Weights of a small GPT-style language model, trained from scratch on English Wikipedia: capped logits, 8042 steps.
Each number is 50 + 15 x the weight over the matrix's rms, rounded and kept within 0 to 99. Layers, rows and columns count from 0.

# layer 6 MLP up, 4608x768, rms 0.0245, rows 620-647, columns 0-127
32 69 32 39 59 46 54 17 25 45 15 60 48 43 62 37 36 21 61 52 61 40 54 30 59 53 59 39 62 77 43 41 61 31 46 61 52 52 36 20 45 65 39 99 58 48 36 51 32 58 58 60 49 04 45 62 55 48 59 46 49 27 99 25 53 60 54 60 14 25 41 42 56 37 63 74 70 78 34 82 76 47 62 39 67 49 47 45 08 49 60 67 43 60 47 68 59 59 51 55 49 47 43 39 42 14 30 48 39 49 26 55 84 47 36 62 59 27 99 57 37 54 50 45 68 47 50 47
58 52 27 61 52 46 70 41 47 38 52 52 57 46 49 46 62 23 49 62 34 42 39 66 51 56 51 40 52 44 29 36 42 59 65 23 31 55 53 62 38 44 48 72 33 35 54 59 54 32 73 63 61 51 49 46 60 54 75 45 21 42 43 46 39 80 50 48 49 62 85 50 30 61 50 47 45 37 50 60 19 59 61 52 32 74 59 64 46 53 52 54 47 45 74 48 31 38 92 60 26 52 39 93 56 54 32 49 47 38 41 58 52 43 45 41 57 70 70 63 18 53 34 59 54 26 43 45
40 80 35 20 42 57 66 47 49 45 31 52 55 42 47 71 61 59 53 47 57 70 28 66 34 62 43 51 45 59 27 31 64 52 36 31 52 31 26 69 63 55 56 42 64 58 50 39 50 32 51 54 70 43 49 56 63 23 64 53 37 52 64 61 61 69 48 57 68 51 44 44 43 63 60 43 69 55 46 49 39 83 67 64 31 41 52 46 41 25 66 44 55 84 61 32 49 63 42 52 78 51 28 46 62 51 56 61 63 65 58 49 46 41 57 55 30 44 25 41 47 80 67 49 59 49 24 49
44 43 37 35 10 62 53 40 50 54 84 62 52 44 44 10 75 24 50 27 41 65 59 28 52 58 31 59 59 57 49 42 53 44 27 72 50 33 31 62 53 82 41 72 41 43 55 29 64 47 63 62 62 54 35 41 53 33 57 72 37 31 50 44 45 34 65 62 40 69 49 52 45 58 57 69 47 39 52 72 62 89 72 47 46 57 54 31 63 47 44 52 59 46 74 38 33 66 54 63 62 82 34 73 58 28 29 60 64 53 33 59 63 42 65 25 60 72 34 41 43 58 51 86 50 35 26 50
52 62 64 47 73 62 55 53 61 77 44 37 41 28 61 39 60 62 53 64 50 78 56 73 60 44 48 54 54 50 49 30 44 46 40 56 54 66 54 74 43 49 61 39 32 22 47 41 67 49 50 41 69 69 57 66 44 52 56 36 54 42 23 56 53 45 60 49 53 34 71 45 39 58 25 64 51 50 54 58 76 55 51 52 61 37 55 41 36 40 42 52 47 61 59 50 61 39 78 66 11 49 34 48 85 40 53 44 83 51 45 17 65 69 15 31 57 40 65 61 56 28 42 52 51 83 42 46
63 41 56 44 68 59 65 41 57 48 64 67 35 41 30 48 59 42 35 58 35 53 56 34 46 54 57 55 67 45 23 61 27 66 48 64 55 64 29 50 59 31 27 30 63 12 70 55 52 58 33 31 42 75 59 47 32 64 77 49 57 79 66 55 71 25 25 65 52 23 40 55 48 52 59 57 79 43 00 57 63 52 74 83 21 17 57 56 45 55 69 73 29 38 50 48 38 41 46 61 25 50 57 52 45 54 31 41 35 72 51 13 63 64 76 36 63 29 44 62 60 53 63 66 49 31 33 33
60 31 35 60 36 72 54 52 84 66 54 73 64 48 44 52 29 43 27 28 56 47 57 38 44 49 70 60 22 53 56 35 24 63 37 29 38 31 37 55 62 69 50 40 64 45 69 68 58 36 56 49 70 23 26 43 55 49 66 51 47 22 46 54 46 51 61 54 71 49 37 51 59 45 67 56 89 47 48 62 70 62 49 82 56 62 59 41 27 59 36 52 34 71 63 48 49 68 47 49 49 47 46 42 57 30 53 48 51 40 54 48 59 60 56 57 39 80 44 28 71 29 37 65 42 58 12 47
70 49 31 37 81 57 61 35 37 61 77 52 47 30 60 28 16 31 80 51 76 45 71 61 29 47 33 27 49 61 44 12 76 84 40 39 63 46 34 62 39 44 46 72 59 19 52 54 80 33 57 57 42 50 46 66 69 50 29 47 49 44 28 34 42 31 79 65 55 46 37 40 49 44 41 64 29 34 60 55 79 47 51 51 46 69 40 51 18 47 33 22 63 33 55 43 66 54 44 56 33 51 36 51 55 42 22 59 48 21 63 16 94 33 39 68 46 61 22 66 56 47 59 50 63 49 25 44
42 74 56 31 76 48 68 64 43 87 53 84 44 60 46 25 44 33 61 57 65 36 47 34 36 55 47 48 44 67 41 54 27 39 12 63 58 70 67 52 51 63 64 52 52 41 30 40 61 56 41 65 50 33 47 32 53 54 74 26 29 61 70 53 72 35 67 59 43 41 70 35 73 60 64 59 65 43 46 54 69 40 55 37 49 51 53 68 33 72 58 50 51 59 69 43 67 65 63 29 64 46 51 55 41 42 39 69 59 43 53 34 69 64 47 45 47 40 63 21 69 42 54 48 27 50 49 53
42 62 30 61 56 27 67 29 56 48 45 33 49 18 74 46 68 35 70 60 79 43 65 55 63 42 36 60 61 41 20 53 33 57 19 46 55 50 62 57 54 67 51 66 42 51 43 43 51 62 21 28 57 45 38 54 63 52 41 54 36 49 55 68 57 61 91 49 63 57 67 38 46 39 62 61 38 52 62 39 63 50 65 76 52 38 56 24 26 49 62 17 25 24 31 55 57 62 49 52 47 28 68 35 65 44 56 42 94 50 28 42 61 75 27 50 73 68 51 57 81 41 33 52 77 65 53 46
41 35 44 46 59 33 39 52 24 45 44 51 93 47 15 64 63 33 71 49 40 63 44 35 53 40 46 37 60 64 50 44 63 64 62 31 28 43 48 79 72 69 78 61 75 29 42 31 68 33 48 48 77 50 75 54 57 26 51 60 40 56 75 74 32 41 46 40 42 61 65 25 50 80 55 48 54 52 52 68 50 54 85 49 62 56 67 62 28 52 77 45 61 39 35 49 56 53 57 78 37 50 49 61 42 47 50 49 76 47 23 57 69 44 36 30 46 28 66 37 60 76 45 65 65 69 69 59
36 46 50 53 30 22 63 66 45 62 68 27 47 58 61 49 45 40 59 30 43 52 60 41 51 73 75 29 54 59 22 57 54 62 48 65 63 66 58 58 50 46 67 67 41 44 77 51 54 40 41 49 45 54 40 56 60 53 70 43 51 47 65 60 61 56 74 29 47 60 59 37 48 51 70 69 61 35 56 42 54 52 43 54 61 46 56 46 17 52 38 43 41 53 64 70 49 54 57 60 65 54 43 98 49 51 38 36 42 36 60 41 58 64 46 45 65 41 53 65 33 49 60 38 36 41 01 63
41 25 51 52 54 71 61 55 63 50 52 76 79 36 53 46 44 63 56 39 48 49 44 63 45 40 34 41 37 08 48 26 36 49 70 46 24 84 61 54 37 34 58 61 35 56 53 49 46 72 64 53 80 55 53 49 59 63 30 20 43 54 45 80 45 53 56 72 71 36 46 38 35 51 45 51 49 46 49 64 20 51 70 63 68 72 62 55 03 73 48 58 50 46 52 55 50 65 51 39 20 61 55 47 56 53 39 47 53 54 75 52 54 66 44 54 46 67 36 66 53 38 30 47 42 43 57 41
41 78 59 48 59 56 50 39 43 51 56 72 37 18 63 79 78 45 62 67 78 26 53 39 56 37 84 40 53 48 28 47 19 42 23 43 64 84 45 60 76 55 54 39 45 20 43 50 70 57 42 47 55 60 60 45 33 21 63 25 39 44 57 45 47 35 34 37 66 45 42 58 41 77 74 45 51 09 40 59 34 27 49 40 48 43 53 39 52 34 59 47 50 77 74 65 44 82 50 54 33 60 47 56 44 59 46 34 52 43 19 70 48 57 49 61 75 45 46 48 52 52 63 31 49 82 62 47
39 62 29 65 49 45 88 39 31 39 24 90 62 66 11 65 41 41 59 14 53 67 28 21 55 58 90 45 45 16 39 58 56 58 62 54 65 30 45 31 48 63 54 53 39 34 51 51 56 68 55 50 54 42 53 65 38 30 62 44 51 67 71 32 56 32 60 53 68 49 47 41 79 81 52 42 49 59 31 25 34 48 57 73 49 52 71 47 43 37 59 70 45 57 34 32 39 66 49 41 35 42 28 58 47 55 30 29 71 53 27 47 49 65 22 45 42 48 54 49 66 48 18 50 69 53 40 46
51 72 36 38 72 53 74 41 26 73 67 40 54 51 74 26 65 54 37 45 53 79 52 51 32 55 44 50 46 58 64 74 49 51 56 33 50 44 56 33 52 61 42 34 50 39 61 47 50 43 47 32 53 17 44 62 44 44 51 28 60 46 33 47 41 29 52 32 30 47 51 46 39 73 45 14 42 45 58 79 47 46 63 44 26 63 63 34 52 29 58 32 41 64 55 48 52 42 51 43 44 59 39 77 71 59 49 38 37 40 53 10 79 51 57 61 73 63 26 52 53 52 42 52 47 46 57 58
36 47 46 34 31 73 53 18 28 63 58 61 53 41 48 43 81 54 69 05 52 43 65 30 57 43 56 27 57 66 42 51 55 65 30 52 47 41 27 45 38 53 57 45 53 37 56 49 69 68 40 38 74 54 25 44 70 38 39 49 53 30 22 20 42 81 34 14 42 22 47 54 21 55 77 80 53 58 62 73 70 38 43 55 46 33 41 56 39 49 52 60 35 49 43 64 21 31 68 72 60 46 70 40 47 40 26 70 68 62 50 49 45 62 37 61 34 50 32 44 80 43 63 53 55 42 47 33
46 57 54 76 56 69 72 24 55 47 55 51 50 57 41 39 44 34 65 49 56 52 53 45 64 57 30 20 52 30 43 48 34 63 49 29 58 48 57 52 45 72 34 48 50 52 65 57 50 78 60 30 38 52 66 63 40 64 41 61 71 64 55 56 55 43 54 54 46 35 17 56 80 46 61 77 56 39 40 43 25 65 53 30 51 57 56 55 47 34 58 64 60 54 58 59 46 54 44 60 68 82 62 46 49 46 34 91 46 58 47 43 60 44 26 56 39 70 59 72 72 71 69 38 55 73 69 27
40 59 42 55 21 32 58 57 65 55 33 77 88 09 84 48 34 21 21 31 35 71 63 24 56 55 39 31 40 56 51 53 21 44 45 16 34 61 35 50 32 61 69 80 47 47 48 42 32 53 45 47 53 31 72 52 45 71 43 45 51 64 56 48 39 61 43 72 56 33 25 46 60 52 45 47 69 26 73 56 60 70 69 10 51 69 89 45 29 42 32 38 54 49 75 27 32 61 46 71 29 35 79 35 43 51 66 80 55 57 59 35 64 48 46 52 51 75 29 46 49 77 40 57 31 36 65 56
41 53 48 40 58 51 55 59 58 61 73 36 54 29 29 43 50 47 33 56 54 67 53 22 62 32 44 41 34 68 33 51 31 34 17 25 64 26 59 46 67 62 43 48 53 20 77 43 37 73 40 53 51 40 66 30 43 39 37 53 62 53 64 62 28 64 58 34 36 76 33 42 36 34 71 56 39 42 52 76 44 36 84 46 24 31 52 30 60 69 63 33 59 20 68 32 46 47 54 55 67 47 59 33 64 59 31 39 53 51 32 47 65 61 28 50 72 55 59 74 46 22 38 58 61 62 54 62
46 76 56 42 33 49 69 48 63 69 54 32 19 45 77 49 43 37 39 33 37 57 49 58 52 46 24 61 39 34 43 37 52 62 34 41 49 59 43 16 64 39 55 47 52 48 57 53 37 74 61 32 50 47 58 53 54 29 68 72 53 63 34 70 49 63 55 40 45 40 50 49 60 42 44 59 41 26 54 77 53 46 78 59 39 74 62 18 56 22 75 47 32 79 47 57 33 67 76 54 43 31 64 52 33 31 01 70 62 31 66 82 72 41 36 61 59 75 64 41 58 50 24 96 33 53 56 45
22 50 32 38 66 32 61 27 61 60 51 62 63 06 62 50 51 31 68 48 74 30 46 51 25 35 52 53 50 85 61 60 48 48 46 50 49 62 56 46 53 65 48 66 30 55 53 38 50 10 78 58 49 38 36 61 51 44 29 24 77 68 40 42 49 53 66 44 47 45 74 37 51 36 37 63 48 45 58 37 62 44 47 61 43 76 71 68 48 41 66 54 59 57 72 66 70 59 51 66 47 48 63 30 61 51 67 58 47 78 33 28 72 56 39 41 62 68 23 27 84 69 35 60 62 36 62 67
59 71 43 50 23 25 45 37 42 43 57 36 39 48 62 77 61 45 45 46 70 50 70 20 70 54 41 37 50 34 28 53 24 23 49 54 61 49 70 55 61 26 23 49 51 56 33 44 69 38 59 41 46 62 74 37 41 44 56 78 42 40 47 55 59 49 52 63 47 58 55 52 68 57 80 62 36 36 43 52 59 29 63 25 19 36 69 51 42 66 35 74 50 76 47 65 43 43 70 68 71 63 49 21 63 69 33 46 63 38 39 50 66 67 58 38 60 63 25 51 38 72 22 42 50 42 38 64
73 29 40 38 97 69 68 23 71 53 42 62 51 28 41 59 55 62 68 71 47 52 69 52 46 81 71 71 67 32 41 49 75 32 29 41 54 53 65 41 74 77 35 54 31 40 70 46 51 52 81 80 49 44 57 50 44 20 41 43 19 53 44 43 43 70 77 17 48 36 62 46 63 55 83 52 75 49 52 61 65 66 52 60 45 49 71 49 63 39 66 43 52 39 48 56 24 75 77 77 54 75 23 53 43 45 53 30 60 29 25 48 53 40 53 47 66 68 58 49 47 54 45 62 44 52 47 62
56 42 63 62 61 27 48 62 58 47 52 67 53 81 35 69 70 60 53 41 46 62 70 44 29 38 55 49 64 53 31 31 37 47 30 58 42 60 73 56 55 47 50 58 29 64 56 42 55 47 56 39 49 31 50 51 34 32 63 46 22 53 51 35 66 64 39 63 50 43 48 63 51 43 76 50 44 28 36 39 54 60 66 40 23 43 89 60 34 43 62 44 44 62 39 43 59 66 47 55 72 73 54 65 95 37 38 53 62 35 28 61 64 60 27 42 58 30 45 49 38 53 40 44 38 58 21 41
60 41 43 37 43 73 67 41 88 56 35 39 41 59 70 50 54 46 54 65 58 79 52 30 56 82 20 66 37 37 69 34 66 69 50 36 41 80 31 47 40 35 51 58 55 30 65 44 56 63 48 30 54 50 60 36 56 35 59 43 47 36 61 17 49 60 39 49 25 69 51 39 41 64 63 33 53 37 59 56 55 45 56 35 36 44 71 43 36 68 46 25 66 57 58 51 18 61 42 77 57 49 26 27 38 69 43 29 37 66 69 40 60 40 38 52 36 57 55 38 30 71 64 29 53 60 23 33
65 24 40 56 48 58 45 40 64 54 76 38 66 52 41 53 40 40 42 74 71 52 28 68 62 67 46 21 46 42 66 39 45 42 56 45 44 54 41 53 70 30 43 45 50 31 30 50 69 31 76 47 78 50 86 25 70 38 51 40 49 61 51 61 49 29 56 37 55 23 52 35 43 30 56 25 88 51 46 73 62 47 76 85 50 33 50 18 50 59 71 41 49 60 59 37 41 64 50 56 36 23 55 79 67 61 43 54 62 48 37 34 49 36 39 39 48 54 70 49 65 30 51 67 69 57 62 35
47 38 61 57 61 45 75 45 51 30 60 70 49 71 16 29 41 47 50 23 95 49 63 62 96 56 58 44 47 37 50 50 48 72 47 39 71 44 50 68 40 69 64 78 35 34 90 37 45 51 35 54 44 32 68 41 57 53 37 59 57 78 47 55 44 47 70 52 49 69 65 35 90 50 44 40 74 38 29 70 45 46 34 20 62 43 44 59 35 68 56 77 74 45 63 44 68 73 90 69 73 50 45 53 46 34 57 84 60 57 28 62 64 39 39 52 49 40 33 60 45 55 52 68 51 73 42 26
# layer 6 MLP down (transposed), 4608x768, rms 0.0193, rows 620-646, columns 0-127
56 39 53 45 49 71 70 03 85 48 59 69 78 59 49 71 23 37 42 60 74 43 48 60 44 53 27 54 49 61 34 47 66 52 65 47 47 50 51 49 39 36 33 66 21 60 51 36 60 66 35 62 32 14 48 42 68 12 29 49 56 62 65 42 19 55 50 91 32 37 40 31 46 56 35 47 67 64 41 45 61 52 56 73 68 29 35 69 54 65 88 61 51 59 54 27 52 40 47 37 41 43 65 33 56 57 17 52 58 64 50 25 40 45 55 79 37 56 88 42 35 42 58 60 90 33 41 50
40 39 48 48 49 43 28 57 50 65 45 65 62 70 32 68 57 66 51 38 36 74 47 33 45 53 61 35 45 47 63 51 58 61 37 59 76 53 71 68 49 28 42 49 52 63 40 17 42 32 32 32 57 75 72 60 42 59 53 51 53 55 46 30 47 51 53 50 34 47 52 52 34 67 42 42 58 57 51 68 52 57 69 62 46 57 52 52 59 66 22 45 32 57 32 41 79 66 67 50 58 45 48 51 55 65 54 49 66 40 45 62 44 58 52 75 54 68 46 19 58 59 40 49 64 48 49 30
77 73 24 61 82 29 56 53 50 21 33 52 60 65 27 62 28 49 53 44 81 59 63 13 65 76 36 39 67 61 30 65 30 49 35 42 54 46 49 81 59 81 07 53 53 40 32 74 64 35 43 55 45 54 61 37 78 32 61 63 51 64 66 45 58 55 33 22 57 62 32 41 67 99 38 79 43 50 66 57 29 60 56 62 43 22 49 55 43 39 43 51 83 42 48 57 49 95 34 48 62 30 60 48 37 35 43 51 88 64 60 49 12 58 33 55 36 43 44 31 58 60 64 56 27 39 49 38
69 37 46 48 57 43 62 69 35 41 29 33 39 53 64 46 60 75 64 51 74 52 63 42 33 54 26 57 68 43 71 54 57 37 56 78 79 36 41 21 44 62 39 31 37 64 27 41 71 46 76 70 78 34 46 37 49 77 45 54 49 16 39 52 30 77 78 30 52 49 56 94 36 29 52 50 50 57 42 60 41 69 56 27 77 48 64 60 44 57 18 69 48 83 57 21 57 41 30 70 44 62 52 53 59 42 26 52 26 53 54 34 42 47 58 70 43 41 36 65 31 67 57 58 47 52 66 42
34 44 50 61 49 57 41 41 81 35 47 37 47 67 57 56 65 87 50 23 42 44 64 40 58 68 55 66 71 50 61 54 89 58 53 72 49 63 69 34 31 47 54 45 45 65 45 60 59 50 28 50 62 58 27 54 88 38 54 54 37 42 35 34 65 45 40 59 41 81 32 20 59 63 53 36 54 41 74 44 50 41 58 52 42 51 53 53 44 41 47 47 63 61 33 40 42 46 58 75 66 48 56 41 54 39 66 80 48 71 64 69 68 04 40 47 62 38 44 27 58 60 45 53 64 67 68 56
43 46 62 35 34 60 44 61 72 63 47 53 28 45 29 48 40 38 30 57 76 43 34 70 30 51 58 68 89 41 60 44 33 56 48 50 42 49 61 56 44 33 21 15 77 51 45 71 20 27 28 64 60 43 72 58 69 54 52 63 52 56 70 43 63 61 99 68 56 42 53 73 48 31 53 69 81 73 62 20 43 64 40 30 45 33 49 74 43 59 45 46 55 27 43 65 60 58 33 53 48 53 52 83 69 39 39 66 42 38 52 67 50 58 73 55 56 27 33 78 68 53 58 47 84 47 26 43
63 43 59 57 68 56 59 60 69 40 43 31 74 29 67 51 62 27 58 51 67 45 47 23 44 29 28 70 53 49 76 55 44 57 86 51 53 60 48 49 64 44 56 31 45 26 42 23 49 39 55 45 67 50 19 16 38 23 51 45 35 64 31 30 49 57 46 54 73 78 41 83 65 41 46 57 58 65 68 05 48 73 66 45 47 36 48 27 54 58 82 43 34 70 43 61 56 46 43 65 66 34 39 37 31 45 41 62 52 45 71 73 51 69 65 49 64 48 31 27 36 42 20 54 49 15 24 43
70 63 64 60 24 63 69 49 76 43 50 43 27 45 45 45 46 47 48 35 74 59 23 40 63 41 47 52 75 27 44 74 50 49 42 43 45 26 41 59 61 60 61 49 54 84 43 36 30 43 40 65 78 81 58 78 57 41 36 54 87 59 60 60 23 61 37 55 51 51 53 78 48 71 22 50 65 66 42 71 50 36 51 49 65 47 19 61 40 60 55 48 58 50 34 36 66 52 55 61 64 54 44 51 58 30 20 37 39 81 49 62 51 40 44 43 57 69 60 62 32 65 51 91 39 59 36 32
63 68 39 77 24 50 48 58 48 34 34 51 70 46 39 50 70 50 30 41 37 48 58 55 60 54 99 88 56 57 58 78 68 65 49 35 48 52 57 38 80 65 55 46 57 76 45 60 40 27 51 54 55 46 51 61 64 44 45 56 51 54 59 40 38 64 45 66 37 52 56 34 39 60 37 53 63 26 73 54 51 63 44 40 50 39 29 52 44 66 39 56 48 40 46 45 42 46 53 68 61 61 38 57 64 30 54 50 56 43 63 51 56 48 56 66 50 59 51 60 31 73 30 48 60 42 47 46
75 41 54 57 80 70 59 85 32 66 67 62 49 68 51 51 44 56 24 50 43 10 57 71 40 36 71 41 46 74 48 30 80 29 39 56 51 69 37 64 38 58 59 38 29 43 59 67 35 99 63 37 53 48 59 48 38 40 57 48 60 58 58 54 17 47 49 44 36 57 50 65 59 39 55 36 70 62 59 40 48 64 66 55 51 69 51 59 53 43 69 44 57 59 38 79 42 48 28 63 36 63 32 41 52 30 49 67 55 63 39 43 77 86 75 10 58 61 71 78 71 32 72 79 45 57 62 49
52 21 58 51 57 43 21 71 62 42 43 27 62 37 65 52 76 33 46 71 53 58 82 43 52 79 45 76 37 66 75 67 54 86 21 54 19 25 17 75 36 32 46 75 73 55 67 44 71 24 32 42 50 44 50 43 36 48 61 49 51 39 55 35 35 35 42 42 30 62 54 33 38 55 17 59 54 03 34 53 43 51 50 30 45 48 55 42 59 53 46 23 61 41 38 58 58 57 56 56 20 85 47 62 69 33 49 83 48 71 44 47 50 26 76 78 65 51 65 42 48 53 35 44 50 63 43 46
43 36 29 38 60 57 57 50 38 52 42 41 51 56 37 36 43 32 48 39 47 55 30 53 54 52 43 27 49 59 55 47 43 47 48 55 32 49 52 55 58 69 29 73 65 43 54 25 66 58 53 54 48 62 48 26 70 45 54 59 40 63 42 37 61 51 53 33 68 36 71 52 66 25 25 39 54 44 63 72 60 53 25 45 30 23 54 33 53 66 48 59 57 53 48 28 46 69 24 42 50 70 47 43 61 67 35 24 53 44 40 52 42 37 44 47 21 36 41 92 57 59 45 78 46 50 47 46
67 63 62 58 60 43 44 39 35 56 47 61 36 57 67 51 75 53 74 52 46 82 22 59 63 35 68 53 61 62 40 58 32 48 60 71 61 55 64 36 57 48 72 34 44 25 47 48 43 47 57 50 58 52 49 44 47 48 32 44 45 32 45 39 61 48 14 76 39 41 26 64 54 38 42 52 56 60 71 61 71 58 18 76 58 37 74 76 45 49 47 28 50 32 58 46 31 58 39 66 83 55 36 67 59 49 40 75 66 93 45 21 48 53 44 60 27 37 64 43 80 31 29 63 76 19 35 36
55 62 86 79 49 49 64 64 56 43 39 27 41 68 54 61 39 39 31 54 49 14 63 26 55 55 84 57 43 63 55 40 60 11 47 46 62 67 54 45 26 45 44 67 52 52 88 58 44 98 44 31 52 39 40 50 79 17 29 50 60 29 38 62 50 54 56 55 67 70 69 47 29 27 56 47 83 62 22 48 73 43 50 66 36 64 43 57 30 44 40 62 27 45 57 35 76 50 66 33 40 88 44 43 33 31 40 37 46 87 72 53 53 24 44 29 24 28 52 42 68 55 27 47 21 58 37 61
50 46 49 89 56 57 65 88 47 65 57 50 27 67 56 45 58 63 15 37 54 39 58 40 39 76 45 52 71 28 63 39 50 70 42 30 45 50 40 47 44 74 68 21 52 41 47 79 64 45 47 43 90 67 56 44 62 76 71 61 49 64 46 55 18 53 52 45 24 42 71 31 54 64 46 58 25 33 69 50 72 14 42 45 29 36 80 58 56 53 56 41 78 70 61 59 53 28 52 56 27 52 36 46 30 82 33 43 27 65 52 35 38 56 54 38 34 47 55 51 48 58 46 53 50 74 55 34
39 27 32 69 48 59 56 51 70 70 51 41 36 65 48 44 76 40 74 55 24 63 73 53 39 35 65 54 38 34 69 52 36 65 73 75 50 33 55 82 49 00 45 52 20 79 56 32 39 71 27 39 51 30 66 49 72 87 36 41 46 34 26 53 63 49 69 84 53 66 47 73 32 47 51 54 80 68 63 37 71 60 55 59 62 52 54 60 12 46 35 52 45 67 62 41 52 54 45 57 20 69 49 77 51 63 59 40 65 47 89 63 60 82 70 50 57 47 30 65 53 47 34 35 68 84 60 67
49 63 24 56 45 37 41 40 49 60 46 55 46 51 58 50 63 38 46 27 37 71 42 40 47 52 65 52 24 32 58 49 49 64 53 43 28 74 33 46 83 42 40 45 51 66 64 48 84 95 30 75 36 83 75 34 59 69 24 43 50 50 43 75 46 57 62 46 38 54 55 59 36 66 30 53 60 12 52 43 39 38 93 39 60 39 57 42 22 31 21 53 43 82 16 53 31 33 43 16 34 38 41 54 49 55 50 58 43 40 36 48 45 55 78 47 28 59 50 61 29 40 68 26 34 58 67 86
56 50 34 41 69 48 63 22 52 42 24 52 40 74 38 37 58 48 48 32 48 58 35 50 40 42 55 34 36 21 51 26 51 59 57 18 79 64 73 43 78 71 62 50 40 54 45 67 45 43 38 52 62 32 57 63 58 51 48 39 58 59 58 47 34 42 48 40 29 60 37 47 33 61 44 60 36 60 37 35 48 33 60 62 48 35 42 70 43 23 13 47 41 35 36 41 75 49 64 39 64 21 48 67 28 58 26 37 67 41 17 40 39 30 61 57 37 43 30 65 20 64 26 58 65 75 15 53
56 42 58 43 56 68 56 22 20 69 39 40 63 58 42 53 36 48 61 29 74 61 62 80 65 55 24 60 37 74 41 55 66 34 27 55 27 40 47 63 64 51 48 49 56 60 67 73 21 43 69 23 45 66 45 49 64 74 40 46 25 73 67 65 53 47 39 37 50 44 93 76 55 43 55 45 34 56 47 34 48 27 58 41 65 40 71 44 36 47 59 34 39 44 77 30 74 56 48 48 55 58 53 59 47 47 43 48 51 38 61 39 69 22 30 34 55 52 59 47 58 50 67 40 67 63 37 34
26 77 52 50 24 44 59 59 44 40 70 58 59 51 33 46 55 37 58 36 23 55 45 84 63 56 44 11 28 65 72 66 54 32 61 54 55 67 64 65 62 44 29 65 48 60 49 42 53 68 59 52 75 40 55 71 46 62 36 53 65 41 40 80 40 38 52 45 57 63 27 67 46 59 52 31 37 51 51 45 62 41 56 63 55 23 40 47 53 53 59 39 43 35 69 77 59 74 37 48 56 41 52 36 51 38 87 49 65 38 65 53 40 45 63 40 40 44 47 62 60 34 52 42 38 46 53 38
45 76 55 46 32 54 52 41 57 57 72 42 59 42 63 59 29 41 43 59 36 37 36 66 58 57 45 64 35 53 54 50 60 43 46 35 52 57 56 75 66 13 45 40 60 72 63 29 17 93 50 33 50 60 19 58 41 26 64 52 78 51 36 21 50 37 35 60 48 40 37 53 71 49 58 67 43 43 79 62 27 51 40 40 45 34 35 34 61 58 50 28 45 76 36 39 61 34 31 66 50 54 29 61 58 07 69 54 40 56 59 48 79 46 70 79 45 71 74 52 57 61 56 54 54 79 72 50
74 52 42 42 29 39 73 53 65 40 61 46 69 54 48 57 39 46 76 70 45 49 61 20 39 57 43 60 36 46 46 81 63 65 68 46 36 44 66 66 46 58 55 57 33 35 53 73 64 54 38 57 35 42 47 77 43 42 56 51 75 43 55 63 51 52 47 60 67 65 44 42 67 43 65 45 55 40 44 74 51 53 39 62 57 48 39 51 75 66 55 43 73 55 52 78 62 51 53 61 48 58 31 46 60 59 48 49 38 81 65 72 47 54 47 78 57 52 31 23 71 57 38 51 67 44 25 47
61 51 63 49 38 65 42 30 40 40 59 63 74 58 51 50 71 52 51 46 80 51 51 33 80 36 46 50 38 64 63 62 49 28 58 73 50 34 46 53 54 44 54 47 51 61 55 57 76 63 72 32 29 33 53 24 30 57 42 59 51 63 51 70 79 41 50 48 39 38 44 22 34 46 73 29 61 69 64 49 35 47 49 66 68 47 58 94 75 76 32 80 51 40 56 53 72 29 47 47 50 36 59 43 24 65 43 38 50 28 53 37 67 63 51 44 49 54 59 56 45 64 53 64 80 62 61 46
45 58 56 52 52 51 29 51 56 52 55 53 48 72 43 37 46 50 76 76 24 52 54 35 23 48 64 40 64 47 52 45 55 26 38 72 49 65 47 57 30 60 38 62 50 55 55 85 40 39 45 47 44 56 75 84 69 57 76 32 56 46 59 53 60 36 55 50 40 43 32 41 61 51 39 43 51 48 49 57 81 43 54 62 56 50 48 35 57 48 46 39 53 51 51 48 71 36 63 24 58 63 23 55 49 73 48 48 51 66 61 52 55 43 55 51 51 26 33 44 73 54 55 29 61 38 12 69
65 58 58 32 65 52 31 43 51 49 42 49 27 60 50 45 26 62 53 60 56 28 36 79 61 47 75 34 37 46 26 64 30 60 56 35 57 58 72 42 33 73 30 50 43 44 55 49 25 46 73 62 49 67 46 35 51 39 34 33 38 39 30 44 64 63 69 57 52 50 43 55 63 47 64 27 42 44 57 69 47 37 46 25 75 57 51 57 37 48 61 48 34 50 35 44 47 65 81 68 59 35 38 29 59 53 44 44 44 40 38 32 82 02 46 34 72 29 04 39 35 45 54 48 41 65 27 56
23 25 34 62 48 42 45 52 50 40 45 25 32 48 51 82 49 65 54 40 49 80 44 69 26 19 50 50 44 33 41 68 68 48 50 53 67 65 29 54 61 39 52 65 21 60 40 50 47 42 54 36 55 50 66 41 24 64 58 53 55 44 54 52 53 62 37 66 30 57 67 42 42 53 51 37 45 43 38 59 62 49 47 30 44 50 42 72 28 39 34 69 43 36 57 09 53 42 31 32 58 59 45 59 21 44 49 58 46 43 74 66 30 34 50 62 57 50 51 58 62 27 56 64 44 76 52 60
46 40 53 51 63 52 44 76 67 31 77 74 37 57 52 58 32 34 70 47 34 72 49 71 34 38 44 76 73 68 52 55 58 54 55 37 65 37 47 50 65 43 40 28 55 61 34 58 54 41 53 58 30 31 45 66 70 37 61 56 48 45 57 18 45 14 71 58 35 46 52 56 42 41 55 46 57 31 39 57 32 60 71 53 44 39 89 43 43 39 35 45 51 43 33 69 47 69 19 39 75 60 59 21 52 57 44 25 33 60 37 46 32 55 55 44 59 25 42 79 42 14 64 66 60 40 40 52